config = dict(
    num_hidden_layers=13,
    hidden_size=192,
    num_attention_heads=2,
    num_key_value_heads=2,
    head_dim=64,
    intermediate_size=768,
    vocab_size=16384,
    hidden_act='quick_gelu',
    norm='rmsnorm',
    norm_place='pre',
    norm_eps=1e-05,
    positions='rope',
    rope_theta=10000.0,
    rope_fraction=1.0,
    qk_norm=True,
    attn_scale=0.178,
    bias='none',
    tie_word_embeddings=True,
    parallel_block=False,
    extras=['capped logits'],
    init='normal',
    init_std_qkv=0.0604,
    init_std_o=0.0,
    init_std_up=0.0604,
    init_std_down=0.0,
    optimizer='adamw',
    learning_rate=0.00216,
    beta1=0.9,
    beta2=0.98,
    weight_decay=0.043,
    lr_head=0.00842,
    max_grad_norm=1.0,
    warmup_steps=494,
    schedule='wsd',
    decay_fraction=0.926,
    decay_shape='pow',
    final_lr_fraction=0.05,
    batch_tokens=32768,
    max_seq_len=256,
    doc_mask=False,
    train_tokens=300500000,
    max_steps=9171,
    dataset='wikipedia_en',
)
Each number is 128 + 32 x the weight over its row's rms, rounded and kept within 0 to 255. Layers, rows and columns count from 0. The size above them is the row's rms in percent of the matrix's.

# layer 7 MLP down (transposed), 768x192, rms 0.107, rows 154-189, columns 0-95
size [ 88  95 102  99  87 106  98  98 145  93  92 100 131  97  99 103  96  96 118 102  95 105 101 102 111  89  99 112  92  87  90 100  89  98  84 104]
[[130 116 143 156 173 162  80 135 132 142 133  98 113 167 179 115 168 129 146  80 109  88 168  53 110 128 143  76  98 116 116 105  80  79 116 130 137 108 145 141  57 136 128 141 134 101 151  86 113 166 141 138 117 156 152  89 111  41 114  99  82  65 130 161 139 142 135 124 200 155 122 136 130 159  64 162 162 135  80 143  77 139 140 153 131 137  61 148 119  97 187 114  98 156 129 102]
 [118 129  81  94 128 152  96 163  33  90  97 152 127  75  80 132  73  82 142 161 100 109 169 131 159 100 150 117 103 132 168 159  96  92 171  99 117 172 130  96  98  79 105  98 147 161 102  99 134 158 119 149  80  95  88 170 156 110 132 193 134  70 149  81 122 130 136 162 111 124 117 199 111 186 170 134 122 215 136 147 111 135 147 162 137  94 139 176 141  77 162 135 136 118 136 120]
 [174 116  96 146 172  87 125 115  78 106 131 155 149 159 101 122 141 131 182 139  98 180 102 128 119 143  60 139 110 169  78 141 127 156 126 116 115 168 107 137  86 151 143 163 122 123  61 113 201  94 176 112 132 165 189 134  40  83 124 231  96  98 117 114  70 132 124 153 147 165 119 194 119 118 138 152 134  88 132 124 146 114 147 147 162 188 163  95  94 146 104 114 131 173 143 139]
 [125 100 184 104 161  82  84 126 100 147  89 181 178 129 140 111 117 137 158 141 122 180 124  61 135 129 219 147 142  96 106 117 185 110 116 135 105 161 156 107 182 156 109 128 153 113 148 151 171 195 146 104 102 121 112 143 119 151 123 170 121  88 144 131 107 162 113 174 147 121 101 115  82 178 131 111 113 120 146  96 110 178 142  97 181 184 131 146 170 123 153 144 106 129 131 132]
 [111 127  92 102 186 163 167  82 133 148 100  92 121  90 102 173  96 152 157  59 156 137 140 176 162 107 133 164 147 106 161 118 129 205 175 115 107 130 148 100 134 116 105  79 154 103  92  94 142 139 119 131 159 136  90 168 139  91 110 148 141 103 157 163 139 125 135 136  94 135 119 104 113  75  77 157 169 179 127 106 128 126 145 132 148 109 126 182 177 110 135 152  44  91 121 140]
 [150 174 156 110 181 163  87 140 127 119  84 111  54 187 163  57 144 101 130 137 145 109 111 117 113 105  61 126 141 119 158 116 135 139 127 146 110 162 110 137  98 111 137 193  75 132  90 149 147 107 133 109  41 147 141 109 151 118 126  75 189  60 131 116 143 167 108 152 103 146  99 109 137  93 102 106 150 147 103 100 159  89 130 117 175 117  51 135 164 110 152 194 113 105 149 130]
 [159 146  79 111 137 145 162  98 150 125 109  94 167 164 175 145 171 217 157 110 127 141 135 133 187  92 179 105 168 107  64  84 107 117 142 195 102 135 115 157 182 151 141 122  46 112 143 151 135 135 106  85 162 151 142 121 197 139  91 118 139 100 121 125  61  87  95 118 111 173 110 102 144  86 161 117  98 117 156 171  87 141 126 132 119 126  93  92  81 117 137 130 116 102  95 148]
 [124 128 106 171  62 153 143 130 146  97  92 165 131 153 149  54  89 136 154  99 117 128  83  89 131 164 159  62 138 184 143 152  82 128 146 121  86  83 138  79 120 116 118 136  97 101 141 177 110 141 143 137 109 158  96 105 160 147 109  98 162 152 129 118  83 125 115 136 200 145  87 125 122 160  97  93 167 137  81 188  59 122 135 152 112 125 195  87  96 133 180 161 155 218 161 132]
 [108 108 165 145 106 110 179 176 155 166  97 128 185 162 144 166 196 132 148 136 149  35 175 157 129 117 140 106  74 125 148  83 189 113  69  93 181 135 137 109  94 118 123 111  85 137 105 155 132 141 188 124 124 170 156 108 111 183 114 123 161 151  76  91 160 130  84 133  93 139 104  71 136 111 104 130 160 167 170 108 166 146 162 127 143 106 138 110 167 102 146 136 146 144  95 146]
 [ 65  90  91 118 113  81 150 130 108  43 138 117 117 113 174 145 105 136  91 156 181 118  95  98 153 158  89 100  90 147  93 120 113 165  98  87 114  99 126 133 135 138 160 183 112 150 111 112 117 114 149 154 149 140  65 112 193 125 120  97 130  97 101 104 175 121 198  86 160  97  98  83 153 157 177 133 117 150 111 129 105 175 124 141  98 129 100  77 101  93 176 162  30 153 144  68]
 [140 133 148 118 123 132 167 138 138  72 122 146 106 124 150 127 110  94 133 126 151  86 138 169 177 160 130 199  88 111 117 153 150 154  59  96  87 145 102 132 177 119 125 144 197 142 136 103 104 114 137 145 107 137  95 179 209 132 109 126 162 168 142 153 109  65 193 173  93 116 104 136  95 125 117 155 134 144 132 111 124 159 142  96 149  96 114 117 127 110  98  97 153 108  82 131]
 [115 131  96 169 124  78 104 145 136 149 128  91 143 187 159 163 174 132 111 106 167 132 124  90 112 123 158 204 111 128  99  82 134  95 163 135 143 190 147  86 129  77  96  92  96 145 119 146 146 202 156 128  98 137  97  23 118 113  79 137  79  86  78 133 133 119  47 110  78 166 163 102 139 135 153 175 106  70  83 137  80  84 169 124 173 165 186 127  85 140 159 146 129 131 104 106]
 [ 61 200 191 110 173 102  81 170 122  88  80 171 128 190 153  78 164  91 126 105 112 121 118 102 150  98 128 153 156  78 112 121 163 124 111 170 116 150 147 161  98 131 151 123 165 136 163 141 153 158 104 116 170 202 141  95 106 128 107 127 133 119 121  82 117 171 150 115 186 128 156 178  95 123 136 128 165 158 122 107  89 158 168 111 113 104 134 183 124 195 111 116 119  88 127 130]
 [159  77 123 157  49 160 142 135 137 120 148 142 127  87  89  87 127  90 168 114 103 104 129 114 124  52 128 137 101  85 163 208 117 131 144 116 129 110 146 155 151 112 172  85 124 139 111  80 147 120 126 112 121 171 125 174  79 190 103 108 114 184 149 154 143  89 123 153 139 105 137 125 129 120 148 174 163 157 162 137 169  93 137 139 130 128  91  70 134  67 129 132 150  66 144  80]
 [108 150  90 102 167 140 113 110  70  67  80 137 107  49 162 107 181 135 183 190  86 140  92 137  86  84 119 109 115 202 177  85 174 114  85 109 107 149 155 115 132 115 148 114 134  47  86 104 102 108 128 153 127  98 115 135 149 116 150 150 115  74 130 112 136 109 158 162 101 138 151 143 101 172 143 105 158 182 141 121 181 104 113 108 153 183 122 161 107 160 172 123 104 173 120 176]
 [145 132 180 114  93 102 175 114 157 152 137 158 127  55  96 153 126 110 100 113 114 127  98  69 105 146 156  96 122  51 135 170 132 108 107 108 172  98 126 137 145 174  86 140 129 134 107 151 140  96  90 121 180 194  84 173  89 118 108 122 164 137 115  95 128  77 114 105 103  87 136 156  74 134 133  75 123  82 178 111 152 116  72  78 140 119 123  74  79 119  97 133 163 153 110 104]
 [100 149 165  43  98 163 138 150 107  81 154  34 154  91 121  97 146  63 108 137 111 126  78 125 165 139 124 104 156 127 103 144  86 133 171 197 127 139 155 139 121 133 120 117 139 128 134 169 148 138  85 101 119 168 187 160 108 125 111 174 169 131 125 105 140 126  99 106 172 206 144 153 168 138 136 123 126  85  98 148 149 155 117 203 172 153  79 156  95 149 170 140 163 116 120 215]
 [147  99 131 106 162 136 150  94 132 207 194  60  98 146 152 189  48 101  82 152 123 148 161 143  61 101 108 184 113 148 149  71  87 105 177  89 138 153 143  87 162 123 142 125 102  82 106 127  76 133 117 146 153 161 158 192 108 169  86 158  68 148 115 109 130 108 154 127 119 141 143  81 124 130 110 114 118 129 132 125 136 166 123 158 135 167 133 203 164 148 101 159 184  76 138 164]
 [136 113 166  80 150 117 157 122 138 123 198 141  96 194 152 124 131 125 156 204 172 108 102 119 121 157 110  85 117 100 109 101 123 139 111 127 156 106 157 187 139  65 146 142 157 160 140  92  92 144  58 126 149 171 129  92 107 149 115 136 153 147 125 164 129 105 121 109 117 156  96 104 100 111 100 181  83  99  84  46 133  94  93 113 145 151 151 104 126 119 106 146  76 117 126  83]
 [119 132 154 148 106 133 126 147 196 132 138  82 152 154 155 103 158 143 126 100  61  79 153 148 121 114  97 119 125 116 169  65 119 132  97 114 121 136  89 121 167 147 124 110 189 128  95 121 154 165 148  64 124 139 149 117 174 155 197 120  91 169 175 120 138 143 127 144 129 156 160 142 106 113 129 106 137 142 139 138  97 100 163 133 138  97 140 129  84 159  60 126  69  95 167  99]
 [171  77 138 154  97 141 100 138  89 117 120 151 105 117 137 117 161 155 125  78 135 133 140 156 168 160 159 162 163 140  91 130 105 115 136  97 148 142 175 111 160 146 166 127 160 153 198 109 118  68 124 152 125 181  86 113 114 110  71 155 175 132 152  95 121  88 174 110 140 147 122 114 149 115 144 153 125 175 174  97 188 172 122 169 111  93  81  71 111 175  71  71  85 104  81  97]
 [112 204 104 149  84 141 150 149 130  79 181 113 116 111 119 111  92 139 111 102 144 163  98  84  88 107 112 101 157 135 149 155 114  79 187 146 203 138 167 109 121 165 129  78 118 129 136 123 128  74 162 174 135  90 202  82  83 123 108 123 141 150 110 122  95 126 109 134 120 200  73 160 152 113  91 234 131 167  42  95 120 127 141 133  96 190 101 120 124 155 137 192 134 151 104 159]
 [ 78 154 183 140  95  91 112 111 127  72 145 101 184 241 165 115 120 100 136 150 132 115 168  76 189 145 114  78 132 119 125 173 100 129 147  77 129 143 133 102 108  55 156 185 125 142 143 147 160 146 122  97 137 139  65 112  92 123 164  91 153 130 157 105 104  90 176 170 123 109 178 133 145  78  50 166 155 118  70  99 164 140  86  85 119 151 141  95 111 120 151 183  90 142 124  71]
 [154 110 139 178 126 136 153  95 143 153 105 116  92 139 100 142  99  85 180 136  95 167 131  95 229 100  91 143  83 167 142 156 102 148 156 107 147 118 131 166 175 151 156  66  79  52 170  97 110 111 154  94 170 116  91 138 108  68 136  87 199 184 117 104  97 116 110 129 138 188 128 109 162 150 185 113 118 177  96 151 148  90 124 150  92 104 151 175  67 128 105 126 166 148 126 144]
 [113 177 109 130 118 127 102 110 162  48 144 125  93 176 172 108 116 132  86 146 133 149 115  80 127  95 163 116 130 100 180 125 172 142 100 112 139 126 104 106 154 145 136 154  96  88  78 122 138 210 160 143 133  89  86 152 208  97 106 111  95 111 156 148 128 133 202 112  95 115 140 160 165 139 131 125 142  78 145 107 138  98 162  94  92  88 117 136 105 112  98  89 100 128  48 137]
 [155 142 141  88 110 129  98 116 107 139 136  96 130  82 155 138 114 126 129 111 127 160 118 116 137 136 141 123 149  81 145 126  96  97 149 117 171 141 118 126 128 162 100 115 134  95  66 164 120 139 128 142 134 126 100 121 122 106 113 150  82  81 151 130 123 111 119  99 150 119 127 150 151 152 209 123  98 116 102 162 153 133 121  86 144 111 176 152 185 153 208  78 124 116 144 123]
 [153 122 148 142 103 163 115 184 173 158 132 152 168  86 103 100 114 144 145 102 105 157 142 158 110 109 132 141 121 128 121 145 131  93 109  98  43  98 140 238 114 119 153 133 119 169 130 139 106 114 138  96 140 112 105 102 113 161 122 168 153  55  54 134 143 162 138  81 158  89 120 121 210 110 200 107  72  90  95 147 133 166 124  86 105 151 118 159 142  64 185 163 162  93  96  98]
 [131 109 185  95 113 132  99 125 132 136 146  99 137 226 122 188  99 134  88 124 130 141 119 174 169 131 147 165 157 119 136 119 156  90 176 138 110 176 136 142  95 124  67 127 142  93 156 148 142 164 143 131 159 104  86 121 162 181 190 123 143 104 181 143 143 181 148 115 112  74 135  85 150 133 161 204 105  61 155 137  95 148 186 102 147 109 191 136 133 110  98  84 145 139 137 138]
 [ 70  58 127  91 161 117 173 144 136 151  77 164 115 180 142 176 105 116  99 109  87 121 150 128 120 174 123  96  79  99 129 172 127 108 135 181 138 155 106 148 100  93 113  88 116 173 117 138  44 147 133 179 117 127 124 108 143 162 121 138 131 166 132  93 177  99  94 151  99 174 114 124  42 113 117 186 135 142 160  77 129  84 136 107 155 115 139 151 152 140  95 128 136 130 181 147]
 [125  68 173 174 140 151 120 111  65 164 157 119 174 124 174 164  92 145 162 150 122 145  82  78 144   7 119 164  82 167 107 107  95 149 119 108 108 158 140 124  48  99  89  68 114 175 121 117 144  99 136  64 111 148 143  89 103 158 105 156 110  62  95 143  82 143  79  94 106  94 148  98 115  91 103 143 133 158 140 142 140 148 170  99 160 166 183 133  98 141 159  65 109 170 194  88]
 [125  91 115  93 142  92 127 168 147 175 114 119 134 113  94 192  95 111 117 172  88 166 124 128 147  83 139 170 117 147 165 120 142 168 161 125 126  87 158 122 132 125 153  68  75  80 143 102 162  94 189  99 117 142 164  94 120 142 127 135 109 129 117 118 166 174  95 136  62 148 130  65 133 141 126  59  59 153 142 126 151 124 116 172  82 128 119 148 178 176 117 128 120  15 144 109]
 [136 134 106  95 145  91 120 134 182  96 112  92 188 204 157 111 134  88 103 155 124 156 124 120 145 123 145  86 109 105 167 153 118 156 154 146 153  83  90 133  89 175 108 148  74  81 157  87 152 146 186 114 122 145 170 196 121 134 128 147 142  39 149 109 149 185 146 124  64 165 112 141  47  79  91 166 149 149 138 146 155 194 148 120  74 106 145  84 131  96 121 143 133 136 124 109]
 [105  90 134 137 110 137 111 176 141 114 111 141 141 154 130 153 159 153 104 116 139 171  44 161 184 123  97  92  92 157 123 105  88 113 118 128 197 147 179 152 113 182 144  97  95 127 119 183 144 168 133 155 157 157 115  69 121 182 134 115 141 161  88  94 181 144 137 103  70 116 175  83  64 127 159 152 112 129 155 126 143 134 114  75 166 146 133 174 153 144 111  89 100 124 102 119]
 [156 137 137 105  81 140 126  77  96 153 121 101 100  10 105 140  74 102 120 132 101 191  98 109 128 120 123 144 186 147 137 100 177 112 138 198 105 123 145  93 143  88 155 105 164 175 156 110 126 110 102 131 197 173 106 172 158 173 167 121 156 111 183 171  88 161 174 128 161 118 116 102 158 174 142 135  86  75  92 148 120 132 125 162 176  87 115 167 131 171  77 136 155  89  87 106]
 [171 102 128  97 104 157 110 130  91  95 113 151 122  47 121 106 112 130 136 163  72 108 132  83 131  92 141  92 186  32 207 158 103 132 176 129 124 167 110 158 101 164 178 103 143 150 118 144 173 131  85 128  91 180 155 169 143 135 152 129 116 144 175  88 161 149 161 125  90 122 158 139 118 138 156 111 136 203 140 151 160 192 148  81 131 108 129 165 139 140  77 142 127 126  94  81]
 [142 116 126 138 143  85  97  77 159 116 108 130  62  87 140 153 146  89 114 236 102  72  89 139 139  95 217 109  79 144 174 102 158 111 166 148 123  92 110 129 149 131  86 128 165  94 125 149 158 133 147 120 116 149 116 146 204 175 162 151  67 141 120 114 119 155  91 109 180 167 112 141  86 108 149 130 124 148 151  97 136 101 111 109 148  56 138 109 126  78 160  94 159 134 135 104]]
# layer 7 MLP up, 768x192, rms 0.125, rows 155-190, columns 0-95
size [ 91 100  90  96 100  98 104 135  98  92 103 118 103  98 108  98 101 113 104 102 109 105 110 101  98 101 111  85  88  88 100  92 104  92 109 104]
[[ 97 125 151 153 107 106 156 109 125 142 124  87 125 181 118 163 136 125  95  77 156 128 150 109 142 185 147 115 116 155  33 161 162  90 154 144 151 136 106 156 140 123 147 139 109 132 124 186  77 111 104  80 115 140  96 112 106 131 107  99 126 136 108 140 115  76  72 167  84  95  98  97 179 101 117 151  96 157 116 174  82 161 144  94 131  88 176 138 138 129 114 114  96 185 104  71]
 [128  55  97 112 148 162 124 133 155 174 159 110 160 141  97 169 177 123  72 139  81 127 123 112 112 164  96 194 169  79  40 112 104  71  96 129 143 175 156  68 120 132 172 119 115 185  81 118 142 148 160 158 181  89 137 115  95 110 173  78 144 102 129 167 117 118 139 127 128 116 183  84  98 173 152 165 134 155 176 116  55 128 114 112  61 140 111 107 108 139 119  85 112 131  90  63]
 [ 99  64 102 157  80 126 145  82 141 126 142 174 155 142 114 189 131 147 144 192  81 152 103 167 129 104  99 137 103 157 117 133 161 150  90 171 167  89 191 154 132 145 142  96 142 144 156 102 149 114 100 126  94 146 113 122 121 136 172 117  85 130 129  81  85 128  30 137 157 113 124 148 141  97 130 169 128 155 159  92  65 102 132 135  89  53 172 129 110 147 128  93 114 186 110  49]
 [170 162 140 147 107 112 126 132 168 112 165 141 170 128  48  94 155  97 147 162 147 121 124  84 100 164 137 138 227 203  81 153 149 102 128 179 116  93 149 152 165 139 204 176 158 104 129 158 156 120 172 151 148 150 104  61 109 144 165 134 149 174 123 160 104 116  85 139  98 142 127 111 130 137 150 132  69  98  90  97 150 123 145  89 133  94 148  73 123 131  90 192 110 122 174 114]
 [155 100 145 124 183 138 114 140 146  97 155 150  91 130 168 150 110 120 101 153 155 135  55 117 133 100 129 102 158 152 151  92 108 111 141 130 139  71  97  83 144 109 148 122  75 133 106 162 107 113 152 108 131 126 189  79 163 144 171  64 138  75 116 138 162 122 100 107 118 141 151  80 116 114 118  84 108 211 145 106  80 117 117 129 106 146  99 106  95 133 153  44 118 178 149  94]
 [127 167  96 150 101 155 152  94 146  75  82  74 139 167 149 116 188 109 102 166 172  70 189 109 135 189 155  97 163  99  63  72 164  71 121 122 104 123 164 161 138 130 116 113 124 118  95 186 188  81 123 102 179  96 141  81  54 113 155 133 136 100  87 138 138 134 114  93  97 141 114 109  88 142  97 139 135 155 133 129 168 150 152 166 144 144 103 116 177  94 101  57 131 176 142 138]
 [ 64  66 148 109 133 166 143 126 176 172 102 124 154 151 164 175  81 162 103 115 108 123 116 148 130 143 123  97 113 134  92 112 136  78 116 174 153 153 162 108 146 125 136 114 162 132 113 142 117 144 193 153 120 124 140 113  39 183 178 135 141 170 123 136 185 111  60 102  70  94  69 102 130 191 122 111 160  60 175 153  60  69 158 140 129 150 116 132 109  86 127  68 143 145 167 118]
 [ 60 157 120 148 127 166 112 118  92 114 124 125 147 164 101 158 130 104  49 156 155  99 133 136 145 180 160 154 139 141 124  96 172  87 174 112 158 126 139  55 128  85 154 107  88 125  83 167 171 140 152 142 162 162 173 100 132 132 166 126 156 151  70 133 172  98  84 189  86 111  69 100 137 118  81 124 108 138 169 114 115 130 119 157 131 119 142 186 108 104 121 131 157 129  81 121]
 [ 69 162  27 161 144 133 136 113 119 119 111 116 122 137 105 122 192 101 119 111 123  99  78 118 177 100 110 146 188 142 128  96 146 106 153 147 172  94 190 148 212 104 132 109 189 101 143 154 162 120 141 144 124 127  91 132  74 138 143 106 230 123 167 109 120 133 149 150 132 135 140  88 167 143 159 152 105 176 128 132 107 142 170 160 158 191 105 117 138 156 111  83 100 151 179  77]
 [ 67 119 173 153 121  98 102 154 184 101 195 153 147 141 109 204 133 134 123 135 131 148 112  99  39 169 102 126 130 191  74 110 147 106 113 128 169  53 195  80 110 133 109 157 107  75 138 183 129 117 124 117 149  91 125 108  75  75 127 119 137 169  84 122 133 107  84 168 130 143 118  80 103 116 145 164  95 153  73  91 131 117  96  97 100 125 112 128  90  92 105 147 102 163 110 142]
 [144  90  90  80 103 126 142 157 143  88 140 169 196 157  69 139 175 168  98 100 102  73  91 186 155 182  85  98  90 109 131 166  92 103 145 108 128  95 132 105 132 121 182  87 112 132 131 193 194  82 127 123 155 173  93 108 123 129  88 105 190 176 104 101 195 177 148  97 142 142 134  84 174  77 129 109 103 120 131 148 142  77  85 162 145 120 126 131 125  91  91 115 128 114 164 143]
 [138 109 111 122 135 109 115 115 103 100 121 122 164 153 120  99 155 102 144 222 134 117 116  94 144 135  92 152 125 147 125 146 159  61 108 129 137 106 163 116 108 133 143  90 149 129  97 194 168 144 159 122 175 115 105 105  78 140 132 114 128 102  80  99 131 141 127 134  98 123  89 111 105  86  42  87 143 194  77 123 179  48 163 140  96 138 129 123 160 137 170  97 142 174  88 151]
 [124 150 103 115 157 161 150 114 153  98 138 128 135 135 131 174 167 164 104 193 160  86 160 138 157 168 130 143 142 136  82  37 148 138 132 166 147 140 136 107 159 124 104 163 110 142  93 166 139 146 115 160 113 100 147  79 170 106 191 111 133  75  97 132  98 146  94 170 118 162 158  96 169 108  85 161 103 103 114 115  56 112  72 118 117 178 143 129 147 141 105  97 114 193 100 193]
 [119  82  92 172  95 143 177 123 107 143 120 151 136 174 100 199 151 101  71 136  86 161 123 106 146 156 175 156 117 114  60 125 147 122 106 146 148 105 146 154 193 106 156 150 160 104 104 160 129 139 148 170  81 102 109 106 131 143 140 153 138 119 113 157 168  77  55 138  88 166 136 107 163  94 113  67  97 116 166 106 195 139  86 110 108 151 105 160 162 178 153  71 136 143 145  82]
 [118 118 109  89 116 135 194 106 161 104  98 131 102 166 101 207 106 144 141 190 120 156 133 146 112 149 152 165 155 111  86 112 107  93 101  92  99  59 156  84 178 125 156 136 131 112 155 154 130 129 112 156 201 156 147  47  68 100 108  83 155 119 106 147 182  71  95 123 118 143 132 119 111  62 130  96  78 206  69  93 164 136  81 131  82 126 100 128 153 113 128  78 152 125 132  82]
 [116  84 138 121 109 181 183  78 172  67 117 147 156 149 139 130 167 164 125  89 107 114 137 128 137 138  72 157 150  91  54 164 121 161  56 177 138 157 161 105 160 104 229 124 172 144 122  96 105  85 145 138 106 111 141 121  81 142 148 134 169 146 131 148 190 101  76  81 143 155 135 103 197  83 124 109  98 141 144 123  98 144 169 102  91  73 141 123 106 175 135 117  84 139 102 111]
 [138 164 171 146 154 184 102  61 148  93 121 163 162 138  97  94 152 120 148 120 123  75  99 142 148 120 176 134 139 187 149 122 125 115  71 125 119 146 153 112 128 148 161 115 145 135  74 128 209 110 110 119 182 138 191 126 140  95 144  53 206 107 197 142 150  98  95 168 116  99 114 169 175 177 131 128 138 165 141 117 122  76 182 131 124 187 163 135 151  76 102 138 113 139  58 202]
 [118 127 102 142 130 163 118 160 148  84 117 168 128 142 132 134 163 141 126 177 157  72  87 136 196 191 140 132 132 152 129  84 170 169 165  99 138 156 142 135 162  90 212  79 123 163  76 111 171  95 149 161 162 171 192 129 173 149  92 116 141  96  36  84  92 123 144 119 137 156  69 152 109 119 124 113 142 176 142  92 129 152  77 110 125 129 135 142 104 139 126  74 135 161 126 104]
 [ 90 102  87 168  98 119 165 130 145 119 150 123 120 154 118 103 179 113 162  99 155 139 139 147 175 127 185 111 141 127 157 136 105  92 139  37 135  96 103 119 133 123 109  72  70 178 111 115 147 114 164 151 149 132 161  84 154 154  88 100  98 111 144 124 152 145  83 145 113 135 142 139 175 136 168 163 143 168 141 160 119  92 150 174  83 100  77  99 141 127 100 159  59 137  76 117]
 [118 146  88 139 147 140 131 104 122 153  89  77 146 178  86  82  96  77 127 121 162 128 185 197 113 200 147 215 135 145  51 168 128 123 123 107 125  88 139  60 178  91 145  96 142 109 113 120 155 124 207 150 141 163 150 121 154 123 116 128 151 120 107 130 113 113  78 137  56 114 105 144 123 156 135 110  84  99 157 150  88 116 110 201 105 149 130 118 115 155 155 129 111 110 109 135]
 [128 136  49 152  97 104 134 130  99 163 180 114 133 161 163 159 135 151  90 101 105 135 157 149 119 125  89 125 165 149  85 138 148 116 106 177 129  84 159 148 152 143 163 103 142  87 143  95 108  63 108 127 105 100 107 111  89 184 144  90 176 191  80 165 159 149 125 107 107 152 126  87 146  76  66 151 167  92 201 109 101 157 166 166 141 138 121 129 166 137 105 167 158 222 132 134]
 [115 116 119 163 139 149 139 147 125  70 141  81 147 143 155 122 139 123 130 130 144 133  94 109 111 151  71 140 193 142  92 165  94 140 137 103 140 173 190 140 144 122 146  81 148 135  37 156 173 128 165 164 108 101 151 142 124 153 120  83 144 121  86 123 191  75  96 117 147  86 185  98 113 148  71 139 121 141  90 136 119  92 154 149  68 149 142 136 144  78 105 116  91 109 123 132]
 [143  93  89 141 127 155 137 159 121 179 166 122 173 127 101 128 129 173 151 166 156 116  87 133 107  81 100 169  89 173 130  99 106 109 123 152 139 120 174 134 120 123 170 142 107 174  94 127 116 103 170 184 135 134 161 125 131 165 130  80 142 107  72 126 142 125 131 140  80  78 134  96 154 138 105 119 173 169 124  92  43  79 130 150 147 130 166 149 130 121 100  72 113 198 125 150]
 [177 135  82 140  79 134 134 127 157  88 134 112  79 144 134 118 113 136  86 107 144  61 106 128 141 109 135 133 183 137  68 165 161 115 111  93 117  90 138  87 149 121 194 173 156 119 145 175 122 107 160  88 124  84  80 165 126  81 108  64 136 169 129  99 175 115 186 170 139  86 160  93 197 109  75 160 107 200 141 113  92 115 151 126 105 152 163 161 168 158 128  88  76 159 144  87]
 [151 152  76 111 115  88 142 138 158 138 173 131 175 122  91 129 119 100 133 181 137 141 149 134 137 170 136 187 104 152  64 125  95  97 119 172 138 130 146 125 160  84 128 124 107 132  96 117 202 105 152 116 137 154 144 109 122 138 142 131 164 130 106 123 151  90 122 237 156  94  89  81 229 147 140 105 193 106 141 121 151  94 100 141  80 190  68  95 112 107 130 122 111 119 126 150]
 [109 135 103 120 107 141 161 163 137 120 110 164 113 143 121 132 148 146 126 153 137  82 106 151 119 148 152 190 155 152  90  61 110 132  98  87 187 146  89 134 125  54  90 170 112 123  83 109 120 139 104 161  69 115 162 132  88 168 115  76 112 137 121  99 169  46 128 153 142 116 120  91 198 119 100  94 124 155 152  91  55 167 111 115  90 120 152 134  95 173  98  51 144 128 136  81]
 [108 129 125 142 111 179 161  94 141 143 117 124  94 164 131 180 128 162  86 155 206 135  65 139 120 104 112 132 177 121 112 148 119 167 127 132 179  71 119 113 124 133 143  99 151 138 116 164 130 109 118  73 186 149 144 125  72 103 187 156 111 131 160 110 147  87 124 139 130 119 111 102  91 152 168 141 128 135 151  92 121  66 154 154 137 118 171 126 121 183  96  84  80 117  45 142]
 [157 165 138 144 125 201 121  82 119 133  99 166 108 166 105 151 144  86 119 147  97 125 139 120 138 160 122 145 157 164 165 108 149 166 123  66 145 125  78 100 146  70  98 109 102 163 121 162 198 107 119 171 124 123 171 134 122 119 116  87 121  79 136 157  86  76 174 135 195 132 107  75 152 130  24 101 119 108 142 149 138  90 138 133  72 142 208  83 119 139 118 112 137 142 115  80]
 [114 171 103 134 118 191 113 144 143  44  96  84  94 125 101  88  89 131 138 101 139  91 115 114 122 219 119 107 172 143  81 117 129  78  93 141 123  98  98 118 209 112 147 198 129 126  89 121 134 121 124 144 184 104 160 139 139  90 114 105 157 155 168 167 153 174 165 176 121 160 119 100 146 119 119 133 113 132  91 128 162  90 152 123 168 201  55 145 110 151 155 140  73 135 107 171]
 [105 130 126 164 157 210 120 105  98 101 112  98  91 153  78  99 203 150 160  82 116  98 102  94  97 117  90 103 183  62 101 154 133 105  83 152 140 111 154 124  68  95 183 126 147 166 131 124 140 146 140 160 150 130 115 143 121 140 133  68 140  96 179 159 115  80 115 148 150 121 121 139  65 131 142 165 166 133  98  99  98 116 153  50 144 102 132 114 150  75 162 106  90 188 128 172]
 [ 89 152 124 108 111 170 165 179 146 146 143 135 144 152  91 155 180  93 119 131 165 111 175 156 171 165 106 149 152 146 167 165 146 106 128 144 206  77 128 115 148 152  95  63  86  85  90 156 121  65 146 195 152  77 134 169  69 129  92 133 112 122 144 140 176  74 149 116 149 135 139 133 133 145  89 116 125 146 131  98 125  98 188 190  85 117 105 130 135 116 144 156 128 159  86 130]
 [143 149 155 117  88 177 116  88 113 195  82  91 130 166 127 158 175  46 152 114 111  95 154 110 106 185 162 104 123 107 148 140 111 128  70  62 108 144 110 109 137 103  56 140 151 171 112 120 133 140 122 137 101 139 139 132  84 141 154 119  98 163 153  81 139  85 131 141 136  90  89 143 171 123  67 106 169 114  99 159  65 138 149 145 129 141 149  78 106 127  91 165 123 165 137 170]
 [157 130 114 161 106 154 112 117 143  87 124  89 160 123 116 206 158 148 121 124 132  65 184 177 113 130  93  98 143  92 109 179 155 145 104  93 169  81 117 112 137  60 187  98 110 157 106 157 125 142 134 107 134 141 173  73 131 163 126 130  96 140 153 120 116 117 116 185 126 115 135  80 124 113 139 133 132 178  94 134 145 131 154 159  45 118  95 122 185 106 169 139 110 149  94  87]
 [151 107 191 177 116 122 108 116 113 168  84 113 134 112  86 125 174 104  94 123 150 159  46 136 125 203 125 155 162 104  82 133 122 148  99 105 194  68 159  79 140  82  91  71 119 114  92 172 101  96 138 150 182 105 190 132 125 131 141 122 163 198 131 117  91 143 157 118 151 140 141  67 141  98 131 167  84 154 129 161 118 105 181 118 172 102  70 122 181  87 158  95 139 153 143 154]
 [ 89 175 167 131 103 142 162 124 127 122 146 134 142 139 121  95 151 137 125 130 146  66  76 136 155 148 143 138 152 132  63 145 139 133  82  63 126 122 133  79 172 132 143 135  85 116  95 118 112 140 153 133 123 108 173 174  89 136 106 102 180 153 120 125 179  98 140 160 114 115 121 161 120 104 135 205 122 190 192 154 131  70  94 201 172 137 107 133  86 120 144 107  61 130  72 133]
 [ 89 132 109 134  87 108 160 174 141 116 120 147 114 132 101 196 103 167  23 122 109 136 153 110 118 122 182  88  82 181  94 103  87 138 117 152 134  99 143 107 178 128 160 151 140 169 158 118 106  91 148 139  93  96 161 126 132 180 192 109 173 167  99 105 152  99 121 110  90 145 128 146  97 139 142  98 132 126 162 110 152  98 146  75 134 121 115 111 136 121 105 144 142 171 118 159]]